Weights of a small GPT-style language model, trained from scratch on English Wikipedia.
Training: 775M tokens, 2958 steps.
Each number is 500 + 50 x the weight over its row's rms, rounded and kept within 0 to 999. Layers, rows and columns count from 0. Numbers have three digits each. The size before them is the row's rms in percent of the matrix's.

# layer 4 MLP gate, 704x256, rms 0.0896, rows 557-593, columns 128-255
100:499471404532415570558452532513524483498530562487489503380534536486545568594484427540474518518527507549604528382549460531514434566402583440504556516534496548504565488487494443526422448598514475622447526545470532508498490635518567524539472511471461468457419608478545496409440476513461467523475567479525599447529540491507462481426454539648559469418479386457476540552494470520425465464604
096:552531449528453473491514528468479468503492408473583492480483558475429458468471458596488484458556556524497596392605416593502494426583493430437421509447523505497484514457523556511516521545521501539423549533407524458506531552504554480471540525560456445496515524473558438469573484536446491396414484556493511509483471523531489403409558446502445529556476496493430548540404458565551489475542
102:417540515484493522389559446480430507471606481463431487488589472536457497380542471448384602528489491517503419508485522525479402427476510529474556541514462470546555527487469584460493543579486576551552484510482445509440587510516545554472500504435470544437491536433402427552462509463518457512491436571531513435536546479567455527520496465402446446386473535487467475542542421539486476480456
099:514513379514584546475483565552462517524440485537551507509540483520507475482493520425473444488633513484576516478518480495489483507569533413520479479466478451504500411506488537507583494524548542489476493617517573502348428509546414477467454493430511437467564520462481572412521425480445549516515469553486470505525573534468494544557493511486549437437533468500517537454474384608585482531521
097:530382515535521526500476454485518528462501454513467511494469536433447607548435501530592492552489470522530533460448576599462548508495401507539560495539553528486526484580601455459512472459486477565576540489570535591490551529547626511518471503493514379489490516504463494525517534516449403476411475455526550501534499417449499501504572504500454463434516539450555506605535545498465456505567
103:437547485505409495537513492572503470497454505453509471448596483463515469549566410474593449480429456481597474545495423408525502547596370452519507384558474456450569560449496535447504529438451470443524434461494476497559566476474527525547469535549567489425495479594425503456476481547442580476493547524470532519525503533393529496501444475569497487453553514434500497481433414535487513548576
104:560520526489441490589505497508501473510537505531427532481481452443555562550518496573599508462519493430543510469433486454565513592516465521507533612489470428466430477556511503502549446548444521454537392417548437599506457462463531481619604504474533561533499494493494489544546512537486497534449456404509547548586549629550501547481395488527525519508582555522522494436505533451497477563558
096:445612451539468486468443442477483560486480431470474535478446508493430511471507487472587543478469546466457544472457443486559494527554448523524500447498456522515470434490508517642531457523492538511486543356459495485482543508607561521586402443489397533569394517508379481466464488579563494630464595486434520471503454537520463357533506441378461462472567506523531536541495555498577511511408
106:541480531498401532546477469408478571541533578516422393516469490561482417554592478513485547553481442494460438553584510500537446530530419474473463457535585506485420414605530468606501473510452574510457570495500498512477538539604583481438556481466471499472510506599507435514436457462492416541519471506535448552547416533433470573514390553535502524543469499533437411588589430431433481514439
095:489595544430521486547510535461479437486513507519537438464435486531553535426499493479473535539544373498513450512494549521565403519453473525528551479510599468466563356565569491546489547453475459528421506460487478445477564423417402537438447502448515536515574557529449544415518495553516567576454455583541447520449492468496472525466490598392448430469495503429469554542534505511482515521519
102:533462524624422537407548459456539521469520474516566554534538444558533494492477423538490529452442474459504480521631491438534504499591492505572585439560561518474494464449519582471522520528493548493440453485475499527485484381545506492454523454516588502545562599460523578577455475440483411559584572531462540530552444510529549470457594493560576436433595538533556498457549428546510498494504
107:625549591517537403523538555518511496505510484529538410419456503461485544473456486512398430510484575542576525522472519496533471496510443529460532505540532507585558477462484459467436507515445481432561491477457518446519454516585552520457413471478433569493508570538567627609556455545559631497463428497512500462521504483474358452519450442484392463496485536428511510488519416434466545485545
095:528521488421508563539495586490469571379534516531457491486524496499521494489503519541470567458386562550575408469487535514495514524451460529521447559589455412440404415524543568497383476519565561532547542406573586489457514466577558500504484604476608617467543514519493582503440480460463510517510440574539577555610497530524493487587468566579415469509491474512408421495509559419477431536513
098:543513422461515451531460494419553512462422501497499426599516496556436476473530493500518503514493439459519509555520402496576473482499484424501506491576476501491452502565492460541540397456466567507491530542496474416470488444498445478445546461501435556614415551480433566538458518505467503518509462570550471464514439426519497535486537546458530522514494478486494519509465435539486573599548
103:542527477457561527494500541441500486479488525530501486421516433542514562562532457454489420521523465534403532431513460427448486497521382599432606583469544510421500462589506459575521418461621481519474508513517458479520490453460493514511409601545498508532326455464482458587457399484520543460387458428469524453438544480551490491509456497541436499502494503542503546554464519540493547555433
108:510468497510484516612437475452404518393538456489465460400449438430491489516443461491574481443489469522547525506548539525616462467500443451413559450619496418482547499418490523555473503401520487549557615479542475594429527515505467452429475489584566498511479497492463501452440561507493472445429497435494503490395455500590629541482538571469606470552527433481445491481483444367512535579522
102:534471467496501447438565574536468509515521495419464530498505508446523540526506549502439392412520553519506482491578529456573466558512501419499524568473502557394572509468448474512593576492490543499506528537576444440462429488559536583435418554497556470484451587528460488555505447490520512561563430439482537420534513497500504558485491469589462510518470513585509458518478440459514593486526
103:480492464557542496458508464531570434455450501399459477498484491606523545422432501524539563610506428571499570477445471486436464467597489483547484501513468452417580570436530557518566458641471458490482491408405490566547552576503477514508634561585464484464462511497549480525514569464503514440420459520478497551472573547474535552496483453585501585513494507517480588486346488620586439536486
102:468547461490462455408490535512529531533571488630501486512473454530547423485573555472480450505538536487460595527557491533541481597435498598519558546511585549454517575447547507484469509479415536496507492501502489573557467466596373442460497456545520498485440504562494460380440442534495534551528419486533485548493469580443505424573498516528555514519468582554487484547441400478463536546506
101:494540484470437459427447457500501420514399442519415450517579463526508548438501466542628460435461527608511506453508466533528386509560458541541547556582487474489495435488418457478511533468482451442551455525508486514413522398488429482565475478445450532555483460499512567504502488590428547445449497457496479436549616525484462393530538494440502484492399441582462510490442513557480552555448
101:596476518498462536421584556426510470442551491549553497468477561610505465475489486458450495411498481564472462489486556499442522585515486545518622517446533511497440498481533416522501460454527520501499456512480523555576548450423470488571491470523521518444528482459532466471469561477525444509527416537497538439498552505556490447445552527530486524529520603441576450537470576509484576503494
101:564490471482451510551487478532476450479559468420490517457481444565493441464447506476511451507574584463417421476481492430485433407506511587529451430446480480492472500511526520500479508462538575555479471473528456494393429457552505579474447485539470427467457393614500533506527521625596555434507503625490507447486435490490591511471503482480431533445510555444466565571475474528446518497411
097:479521592531577503485490434495511507544491535534400488554505423434494561451537512431466434524592643444460477529437406511521487458510409492584533479517495462505491500538458460496531507565438496464520524464499486508427510459432580472492426484577506484411513456520469409624475570511479525393473576497477627502460490453501481467461524456521487477554483459509520462467545465482574468484512
106:518522396529441525450528558517425443537477522468491548567495484482550500509541498422538433333450637484477556490480428504485487500487462500497474551532450510459467545443478550463565501474443490482531540540511521514544463408458552510560510473440477523560516626541412577537557476499427418493579411485546487413437480457555555576525511477523505525525558545443528468548472489461485561492406
093:525549496537504526471530511477542436524499480536601600580538447632551545629542518521463525507450540519502475441468503536423479472498482416491430584422479423421498438500559522555563482528503581465530473434516449481409507450471461505490507505498511492493483473424484501523466423527530512429499623551494589516510473513537465516471530464524495503411484504406510614487454447548531518519345
104:591501507553428443528411497502450428507491499514518493555487584540538561512456487459532516552491492525393501496429466432471525509468419573480569634555475416405503492574485460471562468454497545571491491469550433452519553504420535525510435457567422594561493486523430466498492553532442435479562528521514510532570516540412584462458421475592504509502473532426485504405490502439543444448559
099:461517399457519625473463524469484437466496486438564479571556512512388514434509510482533448418538573473563546572515522479483485524523506518435522556513555445452492525426421572440465501554521529446631521497528544420518431584549566442420505514513499448451450434541578441490576489505541515547517394551471522481421469441584441471540458376526553485571498502505441541478424454462520415439465
101:472506519536467512463564456475604462496585474492462473451562421510518458516377565516500496579506465475433494520468439496499462452501460527422441499463587551534555495474508602533505421502473469496412558470553592467480450535535435521424507451455503536468519469530524491472520428517459502517437525363368504549592561536578461523592550496450524473483426640537526515534442493392469558564462
100:574527513439512549444464454458443467495531451463518527567397567519551437440483481421606481506461576519523542456500394543478470471536531612547465522430516532569595592413582489445518533541454434596485364464498528448443521509508586488512505529414420551539520516488482551493486533424491489511499486462517540475339524518500620547428471482473501338489420456482450491475444515519538432512480
096:526566463468559506490514465519458569452490467575513499551510459545470485558495455423462561643512544491533455535476448435593410519502580583454462521470516514507552397512472576509654487636460488521514501444584453427537440520503524605584526558475477491585456539467467538522412491416454459489545438589510521456517468475464393528511498545485455503452469431515429509547513492498445525458513
097:530483449567499476522432554482488510573545511489413475421471531458515636460533539410480560500408533532477505550449543468519572488560412547497603489462428473555547563545582518371559474456568528441571514512546467516537495508548545409463469513432559559491534489502429475555514541563512472562498639484507562474584489537461438412415532480448443467452489441500496543557513470501499537465526
107:542473468472476520397505460391478500508514505474543566498421499552434527521568478544477495481516602575501539468568619523505542524513616457555511497487513537491589559434534503514521499445549430524538455548469515502552560518601522479463545568395532587547564525455566491371592553529546524596501442527471494490476404454534445565445464477514546461661496535498499611478458565443503525467459
095:589497566479558462499505528506535448505580475523550461560517509543538465520509422537561515457468478592565524528545499509518545602457506556514441454435510607538483489489448467440546452484538483505489427536410515479517511516526476464492439465489497410434445505460417504519426517457502530482548461480461497667557467534478530586553521483497507550451441390443421548452381479504427504458507
095:504521489452536491631527487459508542499438444541612489465427471464430460533543485553432424402553554558475572463507414452522502499481452439541507412487435444453504512570510518443524426443492610501580512491486489496432530547529486592474488533503500518470491460407422475494506487547567467429560514519544562369542463504469525481503596578558388518507508400440406441529469457547510507479540
105:511482468507422558504474496465482482512570470405551479495556506411543557470613474476519507577451511422437466507408510521539509539446523533547504524571520477438480535508575583519485473461418462496494485545478465529421531586479524495536498621514517485527460490507459531410519516513561601516499487519464516417491485479415539493471501348562457456571460573511396504440561453441423643502593
094:533469513509448532432526500497503465489497466463513545505500502537484496465518526464555491521442596427510477484426510623479534498451462511479505556472484535546485607620491505518537529445442473451553472480389565395414493404573567470553469420572381415545530506514516490509580432506468466465407528527482470515471482444448391505428508562528513401554493644521543468527379515463474545491556
098:568529414483556548565474553528506471459518459540447532474493373484473541480510454564465566574509517437543431521443457481465609528514444412453510489474470503602418484496468504539550470525526453526552646468495499504440595459533399504474499566511527413491440524429540438441530493577531544499521472482408517487559460574433519500459538560456467485491480504573405487388496507539500468504557
# layer 4 MLP up, 704x256, rms 0.0924, rows 557-592, columns 128-255
101:505574607486560534513500506441590546543531565448472441476414508496569519547557549476526510558594395535524505394481530444544544480457502548500480537549444490537565487545527591532535368560458437568575541518534573562545538621526523598443437488422508468449448541523482511535515401537537516482497521542531538527507534517505617522512413462483483524365422492520502534506554601458444485491465
096:477508390540488431546518457545480550545454501489564573459574522386467514629489463457480526517495568502514547533457471571486565429484506520484502581580417508494456516524459492491501591568475494448457517445434533480513398464551488538539371473529446442473472488455560497400584528547537533516593421500476577497450446501469547412471459472500443535547410517588523509452444506541524602531527
095:509579453428454583507418491482508429499580513511386583375428500551527445504387558445550527456544500541479510590490474583455459511505517488398483483602584493463423474439516548520485480481493505459466472527494474476474585459488487512536590525450563483491422440437535451516543423484523481471464578489496508480570506530487391432572413446410499464575545483515398485440531565456509440484568
093:523435470498449611519502596505508475480417553489425600492528511490456505442531422564478522388471466444522534604483443473485465551413452467578573547511401463526483514442408506498435624576521501495485449510518517490507531564425466488485460453497422497477582602406425453620472446498526500500535524545415503518477458500482541475500504436584486550481506438505496522508471485461514542598519
096:426598398546489553546447536515481481445450409553509439583534479589479561519430473455491488559535525467465524532500416484514444451574574565465516479545522528490583638534500407538584619516478487464517477494603568446517550538439437566568559495408539487562458478473385432566505463535475550532405503566539427472530575564514449506391491527540509437598517530490444563482476615470497479533602
096:550520418555542438432491562490534491608455513475422500532437495548447564511564503507490468510464535587563533529484498457492554502421494527432441478567529469595535416503504548523549506486539565538477441618591412506476441587425554505451530550496482489488441526486514437538546506484552548512435530356441480545612471526510548487504530503500385558493488508596429453375494428528487576487445
093:496453517508559402560505562459519518516417553571467590577498521492495505520543513502475523557463575459600474473547474460530490458422402489515493471488468519523463466484322528426485458529469424539543397474561497446511470460507573578529563592550472454480539524502494543491504442468411463474426451486435539504563542552557530479475447514501521496519533493616459455477461481436482509508506
105:405408603443497499540511447496482534547456559503427498432550561451621544506487479535499514571462541481524543501534464496477533431468455520441551596560472548512501477504527501464521455534526447471532505446505473447433586430560546512517518504479581440537540519521481501564592589463456505523554483539463554461494514471419644487545552524592596499547449437517482429478581460458538525550478
101:495574486434424591417402487445512471560461511484532531354562561574534475538527482457564561563455492492547501483514540502474560511445412510519457500509562554544521482500531461424568497518524494412569532550521489576554469508440379468519564411506513614458495480578486492495555521499577530444552448580501430483541605552572460502437374447428565521501374523435475458474453456454574481489536
087:459523454462536528423631418512514491512463457568543431482496559464544531507557555548470440517434490616505436501509497500444450607458492507496502464625580466420507435438535489449564507495510489465605444519459472542575446581494534465430502556488539548464528393512424417510384392553456449527497450559498458443494526482546417402470519421518455550530511470490517546433565459528469545458504
093:477533486555521553496480489575470409477459478466447524551541465519513513412450510531538618460491489407494559588460518545525484512494485537390558473538465491586500440572604538497597508501473509510566548522510493489541488476406524481609591397547503445534398550406533460598508482518526571460504578377447443545464434430530595481380551482531478453509442481424453475514517549436491495572477
107:481515553478592559531441564550510496552532496558502582470529478501444547550529552549499439436471587457499511439522529514356484610463431600556524547515466541537486474511455434545507378546502443517491488440476556453475603514471504473562398550466428544393489532519504492475488453453476550537539490519480469559528430509449400462424441524454508468451396467566512482510496469464575514498565
087:542496478484393534544471506451566384488546538454554492510402506449443602582483511492491437421419523533615525498440542478535456455495537445389459502474388433612562478490475522467456525501495391503470518526501473570576399552548490597534477442442521562496474506409512487556497419531552518451508525528413526467479557482470518416497478466518528472474433457452513535510487473513538559461468
097:460513449444523443439407513444484520494529529525476537520558543541490502482467484415450421545545488479531542561528593431586525599515517564477497498515477536472529532481496445553483442441452496500483545597621514529542505528461499475497514506513489456533481460576454479444437439446539515431473509500532671531524533468500486477463553467488483444514544548437473548449541560554508434483425
096:440474513517500501455552452464532437535582498526564520519498505354520481533578593507534401518522440455527496593533418405479524466440479436570374512547515485412539458442500490501461512543508532498472496433561423444571535619490444542573572506472526493608519412451531458462553506496388456524455515487547491503528549600553395387515537486510525497504449547561480392422570494476498482460492
103:392573500496501527436467415457515471529422530502465517450523499461454493474473542512534543449495435466557568454425492572496377543571511484582509453549475527498550500438534432523531505562482466551487426590458511469477483540609529417561436471538422533448537466473495415596511523549494422541476512406470596557549486582528552384491424497529446419429542489499526531578561556504508458438431
104:441476426567514487425512473480498481435478456490504460515421563582468533571532545569556584528417432550405612456560398553481515444553453478423411554552496538519532550509603395462445536508440560521527442487411550500537562501549534484527497511551458480522522412521577577465551583513521548496436485389538528499500522444459516459554408454589436520434470527517455467489531544584526497461418
095:556467488522467459487476585466470454528517447437406427531422557376518511504529500505476513507414546494477539586517539546553468465521518483460459629439552459495494467461571480537485483463429598557501572499503479576418478426464493423432550428503472517388474404519447543501507548489473499407453464431467573522513584447421634537526482469547498584492429431449500433483463545461471472565495
097:438501584524488489413510539486509496453532453486526562478529414532506546549524445507466496478501498532466483440523488523485485393539587515578458467592528530440568541490535549527473477551537593506531490519460593597410466452566478475531461499391512494455569458462622493488533479417501451503547462533515496461447490465596452460539483560503437558455493512466486556503480402429559500392536
108:493504466523544537534548570434498435384477433476560527426520524444400512526552490421512522601544544526453443557497477540546546531529502473479537505421624403465427471516580502546419439488492436495498393507564527504528526530532494518491395498438508442519460534476462512405543498529535416469529484442490492429506576506489445497471526577465394496480555499429488493477599481440578605574564
095:584491447526538564610478484540504460494475410446508466420599439462499588378509516554457485514489490595415470516485523541632550495553544467491489474437439450424464532419488490558448567485485544426427607454521479413460497511467524446476492472441515534487474454467539524524504520515488526634488494510452548491406493550423612544487544521431463454565464489475505536582557494456557493453521
096:491546461468490567513425448471516477417493468555559466515502491566443461515388549489493485450552438438452589516503507589550460393548521485441411421466489538441444495572524529566455431375486521541538518483487389551573483560468510551518487551473426443454464460560458566457480506515404484376490500501567461576623456482545460568494479520483437533476420499467470512513473525501439557413558
093:538479514536512549533429475531475539506496550456412499471503393484512454566402497460470489502542586534538563556410496412492394537572518467487521449494531448513574521541552563505574538551458421442412522488535544491391534525497498500498520487521511493515557525563537516565543515457566418462417513477365561446503463562482457478434616419432460578500552424540497526499464508564459475572596
103:479436443434512444467578530545499494518532536413464457579557558510479533522476438538468549554588434436543492493461488530525558596575484445476522591403546520479444466466611447500508520536519413501473584555493521517501490542414461525472439516479571598558533552389490496505528536461573565524503539541474576529450519484495519567504538475519503582553466416467497546468472559494420440525548
099:541428407505528450423489517392479423496521473551445522472491537460554447432510474564498390441488470493560555487548472495556468512570527485462544478458540525541497516523467525424524517528528443504497522497459513532497507535403486533575489468519505517533509567594457478531424386539407510465604471446613457480510438510580467479481587417501509538498531443514498512473550464452379564532541
103:476534449501500456501536662563477500530475503586441508391530551556471442517533408542572470521478468446507519375505446545534479494490512499464538401516479608507555449515456475482431540494488444557603472532451519477582477450475490492622488509492520484463409515548462544488495423560519515504498420583507465416503464460443406498593537405493479543494486507519493493480507522502495424529500
100:501531514493549432506373436456507551473502480522468539545556493574390415553554470510516528541466434524484584565465553505436472581560508501551505475441521541589526528532446477455496534576546557474510469529439526453453538488515575577435497514403451565485504576610503526407472482533479494517457541578499564539464467516543450464489501459563480495478519466560502450456552462488470441549517
107:497524507525482528568466446577518530440455487491555505465591486511546590454464553546412524540515570533467490546439559487482506480562557551547432504509437565519381515512531363481455485494488541538450486501504477426598503613526593491545341454524544493604443485506418565482588470533463453455505519442574519464505499464511527538536514510522508489464485443478542512491620487574589499478528
098:480399441591514512445479471491479549513513493435542500507512564541488533482415587396585588508552419435528549522499425455549412455434461521498482485465499462538575522472424394515449437438527513464560515555391524517486509475547604550535603507511480407435469500451428488527483517546470478480496502485517531457536516583394515580537469496535432585618486405451510444549527507558472466498459
088:582481502553401530571579495550429461455515531510469412468440574449599563472519479467500544498558459589517505510523451458428597563424476440572541482530482448478583507443503502543495486551481416412436472535561513546505405469563505521483498482466450476512479384575467536437502475537532532466532594589485504469497504488634516475468549525525550479389391575543522521452487455524543510581448
109:616448549429513530516427450526567606468483512584471472500507405527452569546533488487418453504507494541512471514491576426506506519432443488528487560533575539513497589506501449390432493507580506531435458507594530487551428569518540436411473468497499549501560542471564571480480590494462518524496555556461497536560451472500479501515468527490456446540482522620469489543524643482504520550479
098:488485654436496511499457454542546512508457578507557485478466514508583524514535496484501513552480483501460448450464519500446497600409486467491532556479519557480549621454529539458482385449536490520457549552433669521456456463484404497646489523465473524542425537525508550438490469504569492453574532612564468516501394497516487497522565516536472464569423389523510504573470479482519423439526
102:492468526457490557550500484520513478526446482466452582434443491581455476456505504526533526502516408380485535539499414520551527531415539543514493507489557535490512490529409463550440527568560546395465603390465448479500438484479594532515497503474527464516476561476496604501490563455555560558513486489555513577578396502548546529528510518487575445521436393496489493548466577492556592547497
093:520538464514613423505519480480519551537538438471554566565488485520380500464511539476595504413551476537511459493477504507452562449480504513511392504530515483515479481460508486467522506532572557378551450539498532475591493509505533435573533453543468513576511501492518502493498415377555558545486516521501502510578496473446497499462531509554467540533466496510556536547476526538520472551477
099:536446548519555534501527512378455424610571412490505610570618537471582547459417468485519520538478475541574461471533499444599461432448410508443472534471505432517464458464451499558539562459548499527560547483521487478560512454546528508479517483478531487518428501438525586480464460507550525489485485454466538428452489452544529474430511489570505430486560437468517476533638456437540559542385
100:493512477464522472504429503529515506512507536455394534591433479546501409511483505513589543540430595431426445578501639564529566515435603539475482495539570400502550566551581521450527532446619475426511468524495384497541506522542511460545475498572481502600541536472475450510527462509502508464409530514425525580515499504497358479445501497419478490501522561527469415462512524355487525603390
# layer 4 MLP down (transposed), 704x256, rms 0.087, rows 557-592, columns 128-255
096:508543477360600523560520476463494453523531450556470519624511427443471505499426558512479529466481502470480470514552447459490568473571393514500482469486530470479489446566450540402534520456442411422525499501528532526517503362455581512488558548460610489547564417557422564494549487482492579482501400513470473525469431582385469411550495512444482577488493576551505490437460411484525446536483
096:550457439544471504425457496503540457433528532529503467522510476555482599490590524452526365527512564525476480458454538504490557581448454503486523582534627455537445565531548558452537427474528467510599448514580366539427551509454471556457502519446574549560516495524486566482478499444400517545481523471483437417557455534458399562513511540440538491496534533440549533615517483453431460549411
102:477484526546485533547462422490389472432481483475494592437513498537452466501570467481487556575532465537439465503452564501535491427471491524569516530478557482458444452542500530446463550553527592530534450432506473475521602429545488513419424524567526489451468427526469467552529421444504520504515433421462488467512544507496554545509516513513507464489430517583551569467519441498442435446429
100:412468445457498478365524518588428530474533520553510454523508493574474504426519513514521543543487488534494522458509454394526420469505480540483489518578522626555412489533610543476473466498474555581485525443609471519617557483479592550479449481476491561515377394483486464547469446627411546468516564404553524452439506480527492560524552441508578479535470532515483458475581541598525514504428
103:533439436562490502449536493603560521498463496547479445515506507486441561537582493467450519563528461452530522470437592497433572544519428590499542479538566527391480482476570519528480486475479538529586528474496544449458492465433515523475475486492604443466456519449495383432473446567564462480515374455521511584475559525517579543477441464573497509429604565477512515390493524489519524446555
105:430464498450471501503585422389507440479507559545578511503580512484459544544490475511505454457562539468546465568483538442479534478461463468480520484461470545420482648487427497495505596413446529529546492490486606490495497511536535528543455515536507518452491491565419557545553423566463496489422504599575583513486537543478416448457515508472475510476457512489560541559526512541485499503537
090:519582404506427508489466410474421479552493506485500459585489542542506527494453468568441510507562519564509449549590463560490468465487555468518431435505487443500470503516497474468496517456570564562475498448433501595453504576513500424406516472509488425515486430468511529503517445443549455524539515514503457504435457428459533530519499516487450479472599477540583521487503633566383541450506
103:396550581534510514459555437507519543547470464509434472472528529546504539522470478532602530471482515482457472514481453521481451541549491437539467432545468541461477416497489456516574534541499548470486617423481501531461581454565563555582468460490481528548437383410449512533483469543474629633485579532448575474481483550464636386555493445485487415507503459444501510475528499429517566499445
103:454466529522559398506588526585575439512510481556496445470487444531501410486468514424449525506550459577557507498498429490534445479525546525554476623457494539479487480503479613495502489511453475492505486477521479339463539446517476512431500511527577412479463484473536490488485549458472557491394538584579579485541344526453422516496577461512588496436502406411493516435574496519482518538512
090:517509521454504469537367531539521495471541493412570515509409527498642533419493481508480569527542449460506452444445473475483437341468428498581533532453435524416576512563490501614478535495522505546444555468498517503425545426432438527474504442497491469541429484541547555397589527479538593560477471460516492509508543473474510522531351541398515524494484525425492532500415513527530557494491
099:545526465457520465447536510449511563562473520438469455409443498400500543447471470493517479419494494559495429516540442478529647498531445600552435515406477465483475559449494456441541638489427508486480468438549461623416448517528547466456511495458488560556502576596411516526440450492568421565629467526548586551505557527489425522574439466453626575493530494593539562499510483545476538477647
100:499477556511507536451491545452453542534537513484424472474453557480552421474549562492502530491492541370498459460528495414647528587476474451452451447500523501631548601497509449464499462459455529541475426555466534472548431439478470532530396536488444435353580444396524450509412483481525518533513501473464493439532516519500551449493416463506516590458469498548432542451497510546457482507445
091:516521547496539480439526523459549615449422589533437446481547524428501512528545548454457546465531529484497490494519533499523501454514548646504457546502486461540381411537501558527480536580564540491536518443540600475496502566484558511484519473528530510458604500492491605473507439430450546504525489537531531509505477533483463491517482558502510417512508520445490428580475590426472419467542
100:495476508551508546604473487493569533526493420518539423571509437554491511577549483575547511585513496474461531458514430501502491448518473527570504462570490509597490437511485460432527503499573491555554502531544437512500506511581426544519476511453526483467495501444560579513493487562499496567474422584454399511469377417590490495519512457542573483536391447542476501508478473450472575563466
089:540458546463505534594476513460471539448487505508504488439500459598500569478489402508591492491522454429441514444490565520445461452455468598445585510550593489604444483562501518571527435489604515541531580475447486559453477542526426492485453499523454495430405543567587519502511459565501553490492463406509481442453509491510513499493453513511482554462456430545542530521486452514491493545467
105:569474470465474549507515453459555541577525495526473443535561449418506481565460541542617468472610528408497468463499421512603489546566486539443478510537423537591522522489572462448479490594538575499561523595487438484390459560464435540481494450453521479478457423481511485575473501330615398475606506477435408449512466501485579460555466527451525479518550407539481461492490514362485518525344
098:580568488527486487506532523504479448547513517483419378554455495501599541498491587506443493445448496425438459578581576543549482532416531394485495514493554519422539482507475497491486482545499626557459533523403495536487595482592489546496476469546431533539475483539486609496452489502575435584498510449484542403540545523547520518534567538491487497536421546477543456537500577427450627518461
097:517401526437608550455495525451469479514542547518585478536624500568510535559402508479553408543535450549483478446534463548541541558520513507508596431622442514561472433537491485452464547530559449495498430404469491502590537491557440512515553560474494474663542529507453402549530403581497465510502549484522592479556418595606579491547477376478531407533489502520479496423483492505427542399558
102:574462471476433493525446458488437426449396473617508508439441557498562500563543464583509484576534492507461545494326466429551469501460501546435530457476454371478500438538411475485535397494528399496383489517559569504421480586509538493499494508563470536490512527534395471425568513384547559526473490519489575488504533538443477568439600474428459513484561465513544495501561497505456445485489
106:487479569381574463512565479528501509498501439524499572525479557487576522509524520468497510504547528502485449459502445624407478529572536548553496607544633514506420445539343476507491466515499528486486463539519533551569458444522455445513474430532405542518530554480507564418487457525451452495583446395537571464553523515483541488464534409490472538484492534490515530515435503498553452479585
090:517622562594500442499522455477499502547484462522456501559563543552623500470491498493504515540475604454586468527600501477561501620475515506546500465525470535491481576591457421481487456462547497501443408502589441496487457454528427459560482537413579495519495480468490475570434527417429595521580460514457498514606541547425488495461534412524484465433454607543609571461460495473438449516464
097:467478540491483477411545460527521561556556509445472425522377527479510508456450557444512515447429486547490486500442519491528521532419447415567497566604511469589530545408455481493488492459460506404484504581585563447528630475467520547494501441456487448560566518469523499452472503463454455607560509469471503536526511455509455505531475506512458535548460395615469405520625469452534414571463
088:491496439479517479484491427503439439518502439559553464522502548516494468483588450526553496461362404402491455440591513495560538468440560550491472547498434552409426581484553467524446508502630523505547504495536471446550451553553482514532528581412443603559492481421414455435478417499482437573552437536590432596461546445477511523589421538529487502476467585455539506543545514471491555538456
097:403463474446500438526473546507496482558490524500478474519503432530449520508542502483519435634517580531556581569523447526493549444435514571471467446473554545568551501460451548567482566466554556547538427469502525543474642390490499503591528466390532499459519507480518486467471538468579440497394563490552495489454457509527564545498559528577463497448492551489528445457580504557531424327512
099:551453479531470458447535479446505430519558484592564517526501498541518503537609480553538516546580474496495552447462473552415521555516508496529460595469577479410478362434492547533543493501521539459474495461556447567564508508444469582475439521549535511532491511434424529521407475482487489451569556492513548434440493519541512535469569455560480513475452526384510533577441403521487571465429
108:458404648499557479434429455532472548515453466496573457485477489420501441517426469510498415525502523465512499524438466515492462588465454514438375515563503589488515384479608458500587557546547479592521526513533430493529540472449466547439487502491523510561519604505541480478407488544552492414526491522514585514514542474552533542604474514453573527495438558511434505532507439566494517537483
104:504512571552479386527534512526499586509428542539381459441449430548531501634493518529448600463479509544443482474425526504467556456548417509463579533579487583472564482523573435566511532483390475533480458532463552572452445543462477465451504462573486449532521489481505584540499494431390491540486622473549574564537501588472520558441488511478568493465514541500538453520586564465474538484622
109:526575529588458567480405464553583447506519467537454472485560533492565529425440532493480466461530537498471525537414577453493493555549500471509422538439533423542440531531442348610567557496518567500357515443565456516448377562615455526504492476481500529436445471515466476452524446451503517461516492476544511459593543445536401467587469578485582499438440475513513502484455595546522522460545
100:502570538569534434534519610551445411482506528561478529461502521508500441475544525508452423511500508493457435540490485468565496540593490471508537463522470490401523467491519496480426437475527577475506419508522476609581498467463425497454524454550555369445495456524533465579590521433473554486512503489480503543543488400521406473555495495516532546473451474531385477458537504550539577440474
081:417571492460624477448456532447549561466471485508523609504535489588427480511490516466463563549528546568485486525505559498553409408536513491458425502458564535476483442525455511505569546479469550555558479478506530424458427537426465511524480473471497526468475616463472473563560546417491488562477393401534514590537517502395511551527497503484456519579534372492450484528527584441434493413489
104:477489469428537463451500532389472562502506514557477496483518468429502563553563533481494483596412458545496464487495496398633511537423503498504414474527506499509442522520484403388432481468540490475543520431546562386539459519572566498491435562454480519429559605450521499458428523516488549437432601519441508529522475536536429510557591434464485427458496489470473550555405480409421517561479
100:440487469512481507532534429502449471435558514515491480507512438552498515400444505398436467497465480571466505531497414500567595424520415461556573534550499450492438398580446474460454499520526617471425462449531396455490447509521494485550398513589525550518532463580458576488481615510505483445479428561469488418622561497521504508499472491571527543433567570524463525501514520550489485444531
100:476525416546522540603485495483470512541428471435469550498501463517425526501461574442404534512525547448432437563489513439441519400560558451471599531508493501469481543526534528512429568569589561455521529481512452495510456451510549499427423502494563494528517494566585570414541438527472397505439442436598489481540530442520556399496430554544497512614548523444544472522565542462538499540528
092:499460514531504501449456414466524360545498563496435468561620479518556580555521442497445511618511480436469460544509521505591488578527544462566529516521522590435575552470505513515438519527452515577418518483541513548436513503474508533470499496411566432508463451511506543511554579480537514502488544463498498522549514498540511515529420489416644464483539536496519522473543409506469485432483
090:605535427528466564469533512595484525498566631452559534394557440556577502514544557549521505551406517508546454559475492424483464488457538541503449486497541589475502485415562449579475443455495551507523496460487531516438608564447523502532429524476498515447487544541441485418531556490583552515557401523501504467578556468518570593558450400476530455490509440490489584498508514480389537466555
106:488469534525469456557482474473520547507493511519534515403462512527520572556378510483475595461499416569372551525586487462490447511496453483453484504526528443575534438448505451583474457506525584549465522438537466610551481510428500466437496510424615522509422617486370482435390477498535477499551529496510562458516553482515459499522511486396525527494479453468414491544533460517491422613403